config = dict(
    num_key_value_heads=2,
    head_dim=64,
    intermediate_size=512,
    norm='rmsnorm',
    norm_place='pre',
    attn_scale=0.0875,
    bias='none',
    init='normal',
    init_std_down=0.00384,
    learning_rate=0.000865,
    lr_mult_o=1.67,
    lr_head=0.00743,
    schedule='wsd',
    final_lr_fraction=0.1,
    batch_tokens=16384,
)
Each number is 128 + 24 x the weight over its row's rms, rounded and kept within 0 to 255. Layers, rows and columns count from 0. Numbers have three digits each. The size before them is the row's rms in percent of the matrix's.

# k: layer 2 attention key, 128x128, rms 0.124, rows 127, columns 0-127
# v: layer 2 attention value, 128x128, rms 0.102, rows 64-115, columns 0-127
# o: layer 2 attention output (transposed), 128x128, rms 0.183, rows 64-115, columns 0-127
k127 101:110126146145106128129171135100130113111123150156155105123153145105149116138124086092115141120089148161124094145175110110151161086127142115121122127139133100149120076138142137102161147097151126136144190135151154132149122124099158085130127112123108132151151118141101087074184092139107110135103127087125159143131113158100130141113169102150147148119168118151083103151109145130159102079132
v64 105:147116087113124135075096146179139105126143131181139129112127115091123119136101105099141092121127116129138150128140126180145101124122144090093123158170139173140128122153128163106106128076129129152069129137190107128120098145101120168120127119079127114135083134121102109134090143105151153119119136100125156105177141136137088107117126133102094139112138111102100112099126142164115135134166
o64 105:172108135129134254155155117111109136141083128109125141141140151140157132094139138158139120129125063121133114117098135100116111136128098165104136145138164127139139093124119135168144131149087143081152145145102126137134144111128102137087145139126148119139141144133148086117096138138109100132133127137142099121112112120123146147128095117123134129209114126114161127124137139138117132113073
v65 104:128108155115138139109133092067152107129145135147110106121145140125138109091147143133158125167146129124101176158124109109107200145151094135097092149114136161122133099121149143128133129104121095107135123138114118122144057159129158138140134129095070097132144086124149085123168132126111149110142070114131129150181111155139123133125105141106106159123131116096151122113102104116070112140143
o65 100:125131111170119190144128159123135164131106116124086139131109138127103137124140117131116112086112149100138097084139123117126094122171159146140137166108093109094114149107095092133105134158130088162114152154143128143133145073124112123157129106134159205154153136125131087136129128159155102118110136118141137103115113107107126102137165134131140132148134104165169084118146179142172133157096
v66 117:149128142143123127136142100055152114145132122153101144141128127106115114114125141099138120104122136112135136135136139104116122126118086142142117113108134063107125077157129115125113167161145111094101125131081121120126131119128134113099121110152187158141139139071107160116169130166126119066142141180173101072121102129157152129128127112138142129152135080139140127143157142098134180137085
o66 075:078138117098155182100097148117106126150086125102169111170111128091127129145085144126104101161132133153117130135110128120125156142136153172117141105130138155124133155111136110140152154128164137123128119108152137144147122181147086138183116143141096100158090117152138127167117118183128122124128140127082082158124139120080107128136081121154142129120131143125086145130119096183098121154132
v67 091:125107120126183125147132150121094133137121123100134127115144111118137108114085137112102167172095146120134105161113116154112138139117137146106132145097120096110141095137128143106144120160144148133148122168089168176123157136102117137141117173171125144105158140129122170118146115133096140134139114170121115124209108112140042121157123132134126105150152131074128089099156156126114131157106
o67 106:034152082136094158160129136150175141119099110182099104150178129152122130148151144157117121195140113126110145113157146111100162111145111090114160103097107110132153160108109134141156162110151124132123130070128120141159121139130155127114152133118138092105103142151091112157156143133120128107118128138153128132091135107116147124109155169139106142126108120126124156130114156133092110119128
v68 103:113134135092163118118138155064069147153153125138129091133138134135109111122135074138205126133118101111094191129101141151156132098142079176163129115132134107098133139145120139124148115120132145150145141120114142118109112144112150150152124159084090118155131126145129125152096134125108154085137126137107131115193114126136133163145110127125133122157120137166087136180110125105150139159117
o68 088:135148153174111042164121144158155116104123107129094100123147129127101132142115167130102134105125151143124075148142103111092145131160174140133116136141105131125135130102117094124103131138170150117107115135127142124139130118139127160100136105171114104105155127092119141139161114136134145157137128101128067130137125148109126092156132147146126135104181138173155117067169127166142105081130
v69 097:121127124144106141125140056058085133117151160139159128126134103129147129155134185154133121166126138124128089165139141151120171160095114075116129126146136175120123105133138093131179109132143120143127142149163113116175144143127138154100131125147136090124099120114130150091143109113142075129105050093130141153102180137138123114108136125135112120139120148128123147093122126120111120115147
o69 103:083103111113118189172091136137141095142128131139124147108120124098116124091145125130134142103113102132156144097084088116176132112158118143124130143118119086138160114123107178174134131125115069115140163143112118159106103147143159113111151135115145123117164164133169128156142142115141135139144116115104103105153108155165099109133155165109155138115106154090126179159151164154137120171111
v70 087:108129123137151129127131110170099126135123153119106152118139124146122131121129153157163129118145129133143103153163134133153119159115152122124111103125120158074129114125082129128135104103143134144181162087119126123147116126128126180173102124061138116162110113162100147113111138120171140163136144154118164050078154150154155148145118117124116125084119113132085148132148134101187149109098
o70 087:085142157154112147114139107145118078077180108120146149128116125114142134097126111164132132114091089132119138141101117138128115132147098121137131131115124076133118158144183145179146135141139068111095141153074098138119103135150144155118144113133129179134123130151166122124148125110148089090130150114144119181135103158079133140160162132105097115097129129115164162090123130156145114133141
v71 090:121151140131108128133121144156076135150120143119138121127144122153117118134151122161137103125149140157108145168155137130136093125138102151086115061162108176147138131081092131127115124149146116147212125113133114116109112129163129113135132147097133112163131110138123115122102122092136091147134130119115145091106187177147159150135112125148133133155104162133080145142156131077183126121090
o71 087:133090136157128119153164147154169123118121148119097134102129099135071155115096121125135131099093100128160114103111082156125138113142137099178137142137138083142127115109143117114147134145153091127118133133141093083143107126130124115078105117125120142113135162168137131143153139126183120088153121138116115128158156114110091110169168137127140105167200118149135102150089159089125131148165
v72 110:112180092126106134118145144132111118128167138117128088131117121130121138158118114101144123120150149145150132112125155137129125125146167152155152120158114133096078138166154130147124141094146138142186140060147139136118064122109102071146124144126121062141126153129093055123110130117123145139129191130129109113115129154117105110125133122079097123148120106113078153137139126139145133109150
o72 099:190086145153130171111114094135130135100123177188175145139144105118108134117100134142146092132152102128100121114077082104105110127134080110143096149114146121117147106103156102150124136153158111125138147153106106136112145119119132127092123089110130132117099123116139176080152105167134158152170132098164136152113132161133152172166107129136162139144139148133116111118116121106153106148132
v73 088:140141095170102134140158079160144112113126096131123173141153125116145152140130110110053117136127145120141104130125141116097102168109139092106122114109122126126107117146165090145126143115134121103100134169134134154158156093107111117099130114141164162106114100118147167100189133150122101107101099123175126099093130145166109123136151126160097121096114132091168109115137124117086153084108
o73 082:099129147052165170094102138126140105156121177122149123114090129126131102121131115129154141141122084142101174112129113127175116106152174101146094146115155132107120114107123126133139118125084084116125133118131126122095134181141103073134138141086121153162125155140130154147121131143173110145117121114111184138117157101092134106140078141146132114140105125104095124167118140140089119156137
v74 100:143141161123148128123143119108169140161129146153149138138117131116131093123121149147151161089128155160110098130175125104155115163124123124102104099093130099136158138101116133143169144158126141104123153156122114127139170136145133108169142102173179099112118100166139174122199090099113104149119168133148136135111123154115122110141129139146141120158147080174095145077167137131165130118108
o74 075:022140110113127042147119121150125127134085117147123131111099092132103157122105101081111130151106125148127141080118167111120144094118132175131142136160133146118124110150140117086119111120091126146108102110111134113125129118129141134148103158121111114131152164114123121151157123106129134114140161127147138101138113118098133129100106143128161118107129159088145167141098127145094073149152
v75 106:120118107155134133109150064181078133136130130135092168145192112116108122123122116122157136135122121106142137163132138109159114109079117062147154087130142125105104145136138161138175108156121140092109124147126114105097141068124113146169104129162148144127128142182131148146109118131140140105113119110092128122140104112171133161139133120152127120158146153119168130080132140120169151125117
o75 107:113102185084116113190128106120172108142113110092111121160142116166140143126114102079117087141098127125117101137142129155122160142114146143146122141126096136111107159112145130109156161087103118158134122125136117136144120133137145102088126113138141147174089144136138129152112122064168106145116161126139100140141113172073149108136096107116162111120095148156138097136125122157069131146143
v76 099:119143124102155121134120169127168132146150145138115121128113134131122103126143044129122142123143130140119125131115119119109048103163140152149141134119119144106103097127120108135149153095103109150209122111093151161129094133118127082163132134130095147108107138120149101150077193109107135114131162130104138097156081149133107139132145122130100097112146123137159145164097121142168127118126
o76 102:200139118147137092082188119095124137119148159101129087113147122159093153148146149131119113112115153142104171122162163137140160118117145120108109126107162138136141116105171094106138131146138145124093128122156140129091153129124111149156083171142113163157141122131129139103148094126159143132144119128143142121110153110122104155129098068091129127117120121182092081131152136150144131096157
v77 096:146129158113174133102138186103084144157133158178111089109116139114109098085144150137138126082142120134154159138100123120148100118130115171137174129170118131121124130144112154128145157172115142123150138102125120165100153170123106140142122165113122103122079164170146120162088109109151176089125146158148131129148127115126097154130136105101155097146128098126083112135118140135126122165149
o77 101:147099093174079184182120133132138143119101137115098123158151117138110152144111111105113109154134173157107106150149129130097137185119143133123066135107144152180135100130113130142111115089151146148117119112145077115178095131163140185096123158186127105118136110141119106115123129100153086160118127144141124139124109165138102113101136135127120136149121127135132129111121123162157122107106
v78 097:112122151088172120150142146101120147156115128099126136118126125161114148142115092147171145092106116148103154089090122133125154109152125131115094103147109118103088147118124186138078117088169134136148122107149156114134078162138176130126148132100057112145140121157090118132108175123075140138122137146111101110158126130101133124133116112147142141113123167147134163146104101154174109137137
o78 094:179164156159109024112133118128159137114116164141113113133150129114142088093158109186089116129138174172128122126168147157072111116112099131104154133117109140141114130131124082121147130127131128092152101141111104117126149107107112104132134086137154182109110161118137135127133096150134147109142130093145118145127154112106142135134129098147095107138168103134110113101148131123125148114126
v79 080:143162118125113130117113087102125102141133142125147143106111107139141112140140172101102109106168143139170105125090157123140142146100113093132116127152151101125096091142123178125070159114118134105144131115128118129114097146097157177127116129132159132091152153101059109105144101124120083083088155147111135119089106103147151127119140101117145161157149142129084169112132127141174108108152
o79 108:163125084142107172111111125147129104140150128118134129163132135087109132131170114152120119143135158166101168109094119147106156118099122138122128099126089167129116126136126138140144129120161100109152168147114183103125118130159104155095133084143167188137142112130131140171123127165127183135155109104127148159152146138075114155159131126123117095124102155095119102142152128107138123186089
v80 100:121099210166126121133142127121174138154125127150172161141125136118133119114119174147124120081134130121081093146112143128124161128120111134136117097177128145119161145101138156145143165169119112163085120113115130123148162107137119087105120127132128132118097135147123142106145168099073152088104100112091108163099158122087139130135133144116137078108131151154135178114132116098114140142151
o80 104:108124124131162028143165133150098139129116136121114042139147074128153119125130149096147132133086150132124117146118140132156119172151135132102132158132063117150096119119130124118129133082108145123153110103134098125117119132099161133129112150168128129136140112122117134150136124144185158148110138137109138070161122142157174147116139109141136151124129164117144113155106140151112109136149
v81 102:141099147100141121116161165141166147138133119130133119127124137138100087127168162147132126126090112125174173127128132121150130148122128066134118116168130129142153116091090103115157112152062124135099136125128106107112146126147120098167162096167142086107145114163154114135166109076106153144147123130149129140128139150121173125138128129149162079120132128162146165129175101121080088125132
o81 104:114132150140136022167145142090156119098132122111127148189099097137122121164123105086134105132102140106109098113148126139145086165150171158136102145163100126104105146135120145149135113127157143138114156159141124113134144141124156126145111161096136093133121141105155123144147154115130150141107123129085157137134099100141100108121166103131101136169113139132166123121103094133094132097163
v82 095:138131095141152128146123139140169130140058122104148150140118123133143151112109152120130100122124130129118088133120127128125159136125130149155145179084153098122145113113165110146056124112092133132068097128138097170130170099104114107112137160154134163100095134093145115158165111110123144085146120079118124138129111147144134081116125145139095131134157122111142117079159115157125079152137
o82 111:104120125115107136125127147142099141113140130113138072135105128133127122158147138108145126131172136141137141159141173120110117115098179101112104121139068167093118153112109098116155132117119112136124142079129143100113106158149110138155136129120160138142169115109167144119146157183102152148104136190130139157106112099109185172120117167130133141142123135176123171159093162133098122131088
v83 099:132149124084160155118122126131086104101141134112130112118087133160148120125136096140124155131139106101131165090104131092115107097130134144121128133181141091109154140171106091137077135130144139084151098120144167144137152147138127140151135148099122145166137139152084110161065118123151171158153179150146129093152095129108132150109124138095142130124138134136098087172108139181132132137144
o83 113:196124097130089247131090125147132122137098104157154091124158095101123119140093129135130140091148116144135109117171092154109145163100128147170111112096134166096145129157164107107126097155141130166105125120157112125129099127116129130141128132151147131092137140103120112122103145110111123119121130121098114116110120117133126118102082128125082141154131111146138112100115101117156143142128
v84 085:127138093180105126137100119159132133115107139143105111137122103141138125130159181144132117106099142145098090111113122154116089096113151181120167110112121124140103133104156142133092153138144158143092135082164147173098115069105091114120099135119136097150083149076151114090111180131164106112133107131099122141151142144148116090141152101118129109141177125118120171142120138135141137140142
o84 113:095126128075182156112202116121130083124156131112120106170163159134136127145101165090141147175139150113131167135091129102164122125141109097109106147138159147131140140109137142156151134146146112101157163153116136088127120143136127152089129125152130137120149112143128118135113156110149132112146146095131139145135141092095104178146138139122143194116087144114124094138147165077124111120125
v85 095:107163132175151139111120131101121128120154145155150168131138137126133127153156086144168096140145108150108116095182135100117091120106127152132147171162124129137111146140130102157049140129140138152142099127121148136118113098118100122102086106084136146113094111128138124122112115111159143149133170157113147071203152138152091156112139112154126120153132122143094117126124142111139162108166
o85 084:166104166100109097125140126145105105176122119113169076148128133143118163116122145148147098106093126133136127094107073167118157116164129127130127144124121125126123112120133112140163141131088143110103160186122129103106115167143143105103124125152132126096182132115133157120108167137135089128114094125123101153101119117119105090146046139138164127158145130101159145105139151095150112162130
v86 089:116111158099159118137111189114094120127104098142114126116128146145105090110152099149120126123144119138115173099088092118141104110143104125106118122152122119111149132115117137125184126106103143106137131082120145137138081139138123186166117142111074158132136165112174124147102134144091164148172119168105114123175196110113092141134104120092128122127131126123114100141130100113153111126088
o86 088:161117150186128103107192132082106195143154091090139088166121174143117136128107124146137141125128154092121103140190158110132164131146162132143149145162124113171141137149111133152092116130141123144123106156170127159151123097109135149117129120133115086115121102155105111126100079123136117140127106130125096134129134114138160128117134111139126107118111117165151145101091117177164131114145
v87 113:122150167142117117141129154069161142131137134128126096149087123163127122111131199152118140146111147118110105147115127134109167121112105124141146120133120193122116130143137153119059126139119102104095109141113155136108100173155133081131120127171142144143102142120128138127121136135103130097145044158163110123142097096105112175123118119104145078132112141118154124131095128113088107130135
o87 109:124090092141122082116162148136096130123115128131130135147161104096152112121114127072075124132190123149145165148143131142110089169156140132110144115126099086154135119113097138159165166127128129142147116119151088101168144125118144138173115137115139094122089126118116128117126173144143119146138140104073106139147129120158098117116144102125082178130133142145126169152123140172180123120142
v88 108:132097132130131119101138097122125132148102136133139124124127133152134132121116119109135131168111112113137147137139116134104159123141151160125123085086127161093125136115152151116084150081119138159181157124114165108116093138102102083140119122109108098175134109208122081105052140139119128193123145157150143098166143100138129130105129122119130112164118109111170141165100139110105136131111
o88 098:108189153099139143146102130152159087107130142151106121127132177107139144082139151129091129105100109142104115106135133153092103150131108099104145166132162130147156152129105087101158150160118120106120109160110112087135182144165105129094140124122089127117173131054106127113153121137135140079135114070110122153131158113145092117148108109164114116125115105147114130121111127139118122148127
v89 076:123114109145119144162125133079101115088161123125097120117145147150126120126132144121121117133137140124093105089119111126124112147167113150131163145154119099136144083148138131143073149168096107100143116173119126144143162115149160103133137177147128176144120148160083145137089131177145142133143178104135198144139132083149107121091108127090098139153156105125147126123131100168149153133150
o89 104:143125125114107183127141106123135154166112137117144100098150089071121129087143149148095139125144113176157113125117154131148122083137133086087146122109135142118171165131156112123158126127156159160106109076101147126111155131104129113139130146163132148106124114132187122121163109115093138111131131138122180117116112136100105102126167157144124145092067116095101131152157145119089121105118
v90 098:139093122132162137106160095158107131138119131142170128091139122164126121120102150110192142175108108127141156143089136129125082122119133136139114120122133110121133139117104066145177130126106133113151144103089123155137168151101135114191126163120127122153080127174121117117111131109142165150130090099119136152168147126151140147119129129138157072092168108131111125157132124146082136168121
o90 110:154126130096139103123087151092182120137149123147095112154116170114141129106149118160158083094101131126134119132121150139106174162131105106148167134158113150113143116094152159093120107118127158134107136085130110128132090146139152133108157141125125151103160143065118085126146157131139139168093122135123139095162091115101126106153132192114138171150089100105143093137144141148129108111127
v91 109:135155148176160126149128105133153125125066163132135115124110117128145136147103206121126151116125153136123087106156127097127134129124142149113124116108120121149117114111157153130075124173159125078185134089139117129126160109137141088097150158160122115142135110115115123111120128101134121203149147105155099168104144104098133087127118131105149121161139120123120159077124149130163123105138
o91 082:115108075104100133153114136120111137127134100153165113135122160149113123116127076128120107136140128152119116101133136152133144141094073134134129101142111151160143176157117125080176138078116105167111116141124128102126098105167147170139107136146132136097133111131132154140123124114116152043116141165098113104139105159183124145096120118120139138128127121073118149161146114088169146154129
v92 094:146169153138123146149134076152145103144187137172143113135137141111133086119129164130067142114146118123133155148135137107101099124132155152101140113100114161161108137159121113128185130113107118132184129155086127139109119153147092078133120140171137120145146138135143083119128148166147107139135098131155123151122119142119114150115154147113132118135094058105168104090123139112138167120150
o92 100:160095079120115232148148139096150151151139159115138153161132123138132158128135143113150135106124154090111128104117122117157150153121078136125117125117134085125135108101126136071086130147161132160154137107161147150114127121123165120115078161142116151114110149152086128121165119079122152138132098115135155133145131100151097098119133108122122127118131184131090125110130132124103125147155
v93 102:105143105119143121103129131093103130134138118151129137147101128117119137115122071141131138117168103130120151111147122090103116124126102164129144122178114109129157159093097084147149160181135154140118100118106118188150109179119109159112137153149138129122102105097114147165115087111170163115084179126110151116048121181116168139119145130115121131128151114136102109125104132143109127140126
o93 105:148115135113109107097124098135131116140128135097138119106173128116121087156102138109200108127077143134137157133084137192151142128092153108161097122117154148133159108136151091139087108129147160155108168141154157080105100120153162141107158121150138097113173137146141138124106195132107112175159111140158104092108111103135108130130141132100143128121130142134127121104137130126118123132164
v94 096:107142146133111115111142116174110117128134142094130157140129128130129150148144177131142101115111100111076094122133111072121076077127081096137129073136134089127135136131127157146149119163189106119118135112156121118145095098128146109122124148133139123164161143125110135084100126131129097132126192142157119130156146109138157129123106110108171124170119094144127150120145141147189167136149
o94 096:136135150092156058112147089133141129144122169137137118162130126144113109094064118145140121136138134144170110148115129129104142138098117141131158122119115157129143160146182124146115135131115115129159116183148097111126154146199128123126119088109135128140096143140132082157135127119099140131073129137098087119133119137127131120104090156139161152146152183103092126106089110102120086133113
v95 103:122131145104127112108114187109111150127184121131116116133135120123130106115157050155111134134134120144117167123105126182138128124133092148136131151106122146153159120141113099125158119101097134152092114179127138130112123150127150146126112118066116170137113142118144132158099124161121117097131088136104161140193086121146134175136123138131114136124138156152125096194101126117095106154098
o95 098:145137115130131026110180119162145115149137111109081138063166158130115116158146180095116140116116114139130165148134136084145177117132157131125157119153138092129114074109107115134094116156156154115130131096124178121116108131108106135131127115139114125134154124132117109119146153121122132130149112119110111122128154125104103111148145122150117107159115108195150123120149145158143103101139
v96 098:127150136149111129172163097097153114111135132091158127138102124112126139167106097113137120190132115108138163161151135088119198126146130135114133131147124145104115073153159082131089144151123134105135119130062155103138141176118140113080149148126133116181156097116114146091085147125100149136158085131137106149115090109130111130127134138111110133142143089110139123124107119157112153129130
o96 094:156102124129126118138067128121114139133143133161202101142164115140134102154156185129117110126145156109095104115138115150164092102141138140123098143110111101120129176161144135119158123101154137155102111102187141141099123114115114137122144128132127148096108145097185167173097138151136104167115121093131157120106137106102103148112104130147144117154139125179111132119142177145125121114098
v97 100:105159162129120117137139143151155099163113129171180110120087125130105130126101135155145131151128106144081126143129123094117163106134167100099065072122105142125158141092100191129105112110143137126097129125134157134112137096121153110131124156153100129139129133154111177112115166085115142126141056141153103132166108117078108103117128121134137094130128104155132148130134129128099158139145
o97 098:082107119111120044127161117096065130141108133099125146156102100097204102102141157151110146106118100104137115132149158187153121116119103130129140155128126143160109122126141115125123110128122136119125116129143150157157135188135115095148120108099151121100141136129136126139125117128135092087140113129090109105132118095149163106099099128119101135091161120130153168113129150135180132119132
v98 091:086124180101124107158114160109108150137146144127121107146112137108104104126103114136168117137142100125118164169111105140153165119154093150139141120133121134103130150129116166117150106116113113158091129098131119098113082143126148171130114149089081121132167150133141081131122148142113143070151138113080115158140088112147153136139116136146132159154106138194114148153104116083160100164148
o98 089:120143134180103000117153116116125148093143127126099142110127111150110143145134143138093137087107173121135090133140142104111124130122138137102112129145089119133135152118149125133106158120154139136138127153138151151123150100127102182129151126142142128133124092125118140141138118142106123160132102114144105146140140167121142125149147130134130110088157126161116125071160112146146111084118
v99 099:134119169123132138116115113090158109118179091151131119118137149136125116127142168129066152111143162140154153119093158102115111128149131119116129129158118197126095135151143120120159153135116128150144115149161159119145063171126098075097120141131104097104099136100112144112145111152104139134116056155166132108088137146108129155115140132124131100085109136115119117089128117097112099107132
o99 103:081144095156138159130135110069078125141105169173084163127148123088143155102111109144140149125124158166127107129121122126139132112133130129165124130081116074153142110119107128139117156143123122109160129089116087133156165132102144118134113127128144119146086165114123159100112131104176129134140121113133175150099156086162096134143131077118072107119114143126134139145095135166144127137129
v100 095:105137152138134135141108103145108139124125146122162110142142121105153126117075161120163194157122145135058108150141122124110133122147139121128158147093140149097117124150150141123105114184171128126120104145115144161149111122124122095142111168170069164123136116117068134136130160139112118142152074147119116135120064100096082107153127153135123124139143119127150162073135130143133139132135
o100 113:099138123099157120139133098134129115110134139112119118102184131149123105144107145160087087126147165090164136112135157141124119094128087130091142096129081102111156159110109086119147172117103155128156128110146131131119121113115168125162147111094180099136071144117125158119159153137145151096140152147142104106104129133165112143088120154114096150124116148156167108128137105149179097097132
v101 103:141143122122122145135117108122107120151147145116122159129132143181116119164121119113109138108102075133157143083133141155119126143110098069112184077168118146160063143122154137141103122130106133099173093141168108127103102141142154156143130161113127133138133163143101094148144125109139114130099080145129137100087136078127156144140121140114151193163123107143129125105107113139155122099122
o101 089:170102127154127155141146170124159127151125149153119124135189099102093145062131119191129143107157112139118123130148124133141142124109141157158075149104076114109170101143077097117140161132148127123117138155135167092136117113162109100071084113112125109155111133152123153126117133126146149144138151114136146153141133144131123067123113112109113137106133137118142132133186160108125126138115
v102 101:131154089097107123106146120115114139152118163154102135113119146152121123154079061099155141148131117145185158124132123178108126138152153176090133128117130131134091150129104129142153148115137137114189109134148112134122097146134110119187115158107119092123113124168119109141104123106144167110131115136158151142109131116152129109118124119107102115115121084132091097178114146128050125111123
o102 096:123116111160147147128107173066151105124124099139150152100128116116141100104125142153123123135144109123064132131149133065129133135141147095162096128164161130146165097131151091143135112151123165144086149122098135121102115166138074146135145125138105092131108155103126150090127158162136083140166138095120149081109095148175128106156159142131165126128132131107129133145124143113156137142162
v103 100:143121120100103123167114168099150128128145148142081118143140118124100108111094114119126133160152148123133120156119140149104111168125103137141145148092120120126140066140176137135139113083153092101096129151098156151097089095125146115072119086132154158127144137069087151120172093187131093087118112148149168107149093125151119150156120105136126121134122131101155139114141127121111134143126
o103 097:077133131099127150110116090166143157134115164113095136097126136125111174155149103152106114138127129136133190099101132119122136142140127109122128122159166121132144163099110109183148122085122140153121141116149126143124126099101075098140102135088126184123119142164186131136168158132138157153124141118115067119107182107100158137134105095147110119155130135136100133128140113143157091119123
v104 087:142141137156112120118107071204120117151111141151101120158114156160136152107173144107115110109146119125190095133073153169152133137157148130117139121112148129152112131118113139145152126132121111085103147145149129119075140092110129118115130138135150166116125171106104130141079104122159120056128139109127153132123096102130110110117158126082146101162135102129098142125131168144130106149134
o104 102:094137143103125209131126134159099131085144130111103127129121124099153141140094131080105116127141158147121134163110115075119150126067105122137139136114138134134145080162177104099112110090128152108141114135115096071126133147137120114115141097111154152137143130102177146108134118095153121157109132133138126160113128161155086138134110118147090088098118109137157143105099097109134115120079
v105 091:123123158126133123107113169132153126130145140170121111119143133107110067150111143121146125123170101153131162147141109147146166128166149161089140131130108147144133135110113140119155113131101109153156137130137107108113087137145126123141117112128093109121120153138140125162093093093141149152183115114131165137126147147139146132112109135119117196178125046147096150043144130118132125158137
o105 117:129115126176113106161159102067083145150115089096164163112130154112133182125134148111082128105108135086140096109123156087138141123107080147117143128166092112158173112131142098112134134128152134104127135139142172130098133114125105158137120142086129072134138131132141122082140103149104110107121104158112127136124093119152111156138151094145165082093102154140129136119124131104152122141120
v106 098:137135182133108137121154137177156120138148138139159167153134126147140131138121104110084150127134112150118139155148121127099161136112125137149167104090119153121092134130123098128178135106085152165134150157091132130160107147106113161182100127159148213090144163149154091152155101138148111129141139137147124120133123131107110118138137149113132098152137083115180125073123139128142139118109
o106 100:138102114083168161135133133126145138157091130139155102103136121134110164093127132124104113112106128105108149143164144110158168152121112142099158158141127130126171112117115143103085158118142123127134139133173141144120146103168141095120097140110131120124151122129090175099168157130139129132133084107090101116161132098145140111116091152094126122162137178147131194146125092183096128166111
v107 104:116153112158138130125152108139117126123156116118101091128129099130118149151116078138143165147142124122128119130165132142149165115087126157129132150078112143126131141167148124137082100100117135102119125187083156122145126097130120187141103125136133154156141128110141126126166132162145142101115156160127126085129043120136077203119137144137094162161127132132132094135118113103115115144125
o107 096:158101147125090170113125129201126131132122126133133174102162144121148112121143136091142074161155125107120162112132138140117109110126139113136148106087142092105119170145129124112151154131142133154143106100136135136137124144120137103134159109087156156122149088120114128124122157129122095116167102104152109159129153122087146085148098119132135118086128073190154118094175110143158143110166
v108 097:132149118112082137128123100150157107119128130138115135146122127122137114128151084110112134155159136116134091162143134124123104148126113122069102151061129092121143103165110096140169112094166087112108135186110091120159116151123136101154117129172157128093126113130156158133163116139119092116138165154147165130128090170137123138129136137149120156140136097142152053124159118140165133125109
o108 092:101113106146145210119140121144119132132158130112097129135101140134091151130116143119147097114133129106142164132131116094107112087111140133147153114149142131095146103108140107101121127157097112159138133095144169156092140123127109093162122130078093139152117150172137148126122127132125158156124133144122127114099139080144150068097070158159142135081115112108101162122085110152089133163135
v109 073:128210167169097119138116143179130112095149092126164147128113154111135135171081182111085109080130146154132159102129099137127100082133129089109169102137141127138121125142160144116124150139096126123131123100104173181141124141125117163122105124127103132128142132108133077122131165151094122143150133146075090112136151148127127114121095137156111112107125117163135125131136118126145133127141
o109 098:157103139133141102126191105079100129164132153124135083143143141122131111147150155128123158113146097128140116092149117129142065116149120135127167142106118107127141147104108158113144127141159140118155122143167136088144158131138156136139132143097113101130100122140118146093074117148118133109074125114137183149173129093101132158132137167098134178153102151093135090111132090134111171110119
v110 092:102127170151135115176095160139152124160137107112136115129120127143134130131110176163102128153111126139086121141150107098139200100106113144089119129088154162131127162116117156117106098127141145094099094133124102107092102143166123110143122109119122127163148169151146083116164124123104139144144118166137095073115121137134142162088112145125155129139100181106121084121130135105090101131122
o110 096:196095090136103086098171115112116138123112096117130144129147150118165133142149155101134136129126140107154142112099150126140138180122129123154125105135098075123141128149136116127100152188129101153150119163133164135168103113147151121151106131094192123122154079147074110152137147156091089106154100146083136157124117127119130114127154112163136151105154136139154119132108137109135129141149
v111 096:133097147103150128138134124143163136130147162147134113144106154111151071132115160138096137122118103103100110154130121063098104100098111105127126072162153124169140149131100169155096113133158122115139150127147142131125095123127169108163153147136132108147158119110115140124087146124115142108102119096123134146184072063107122146148103110097139092144138157101174142152119143143119135117156
o111 109:148114149122155142155131148131087094114115106128137128150145109136104146099125141138115141139117135206125127143148139129118162157133108137145124125118099127133096143091120128137135116108143063128135113158122098145130166162122137129157083104111133099157106157123105084177134088121119090099116135113111090077114158145162146087098130149155098134064099133095141130111123100122176148136093
v112 110:103133179122165122092127142118174142140085131128139134114140139140127132134155076145169135096116108149113134087107118158129081103143106116163097106140124149125146109096123114134146134111110148167167117123096141113131104177127133148121140114090093107098094119145091120142146163107128101124126176111096156144120128163115153133115121114128146058081142144159125150183109125104152118130085
o112 107:117119100131085036126110119137120085131171176119145117106127148114125108103099134144103146122145156161166137148126158146176107090130139114100182126087143128162109096123138131113111139135126127113106142120134099111165158113166146121133147152152147170114117138087154127129073134137121166123122108137134084141169115097118119129124130095122140140131134098141145165113122139181125151121165
v113 083:147158095129115125112133135098101136108134137171158119136124110084135126102124154121107093098105174124135135156113116173164153113104101106148165127116137141148128129119116140105060139139110085171073127136125094170127167124139123093091137109134156087109103117120129126164096164096135107072108098099133125135137105109144163064154138113156149143135115141132138118130172119131109125139143
o113 109:130103183130120133196157170122132084128140147070126128158129136147141079153162145111129139167136092129123127135124121106114068129189146162103094130118119144133086113098094166136138136164149141124144133124120152127131139144155100157163145125152130118109126128135154102102115142155098125147143148150118130152124117139130077165127157134144097101168122170133126093123133124127073143123101
v114 093:115135103122133127156116084103133118121112108131138144106116094148115120095154157147161104160139159132096122136102117125149142122148127121119080123128105061140201165121104157137072083133136145102075110118131096110108190079183150163095129111145152126154141106138116164115122114131137086136148105113093116131140133143107125110116151135147150153146141125157105140100136128161137147130119
o114 099:074133129117100091163138156144104145151093098124133117142096130122167121152122119145134207132119111114131112120115118123132151129139122096142186100120115173114123113157187121096140138120128124147148145109110147144124103103109107129148126143123149145075161113144122127151119125101073148123138132142133103129168117120106162125135109150132100142132187163198122127115133156072105107109142
v115 091:116126119105107131112112126131162117108118135152113125126086135187122113118106174138174128088142115126084106125127122101149194127125135154180104190196135138113130141117087135117117138131140157138125131100140132100142042149135109108179105122114115087132130101173143117128142130135126129158124164121091115161152130153110115110110109137130127154129129122131092132135138144137160115154163
o115 082:070119135177138069104173093125115139112156102133137133142136119109117144092147113111135110102134154117169117139083102119122082108133133142112161104082110112154133163166142105124156128168168104120124167151097097155106140092101129148121121123184139188126132114115132132102114146115119125147126130084172162099105090122131114129118149116125117111146148108157137129101117105097161141107122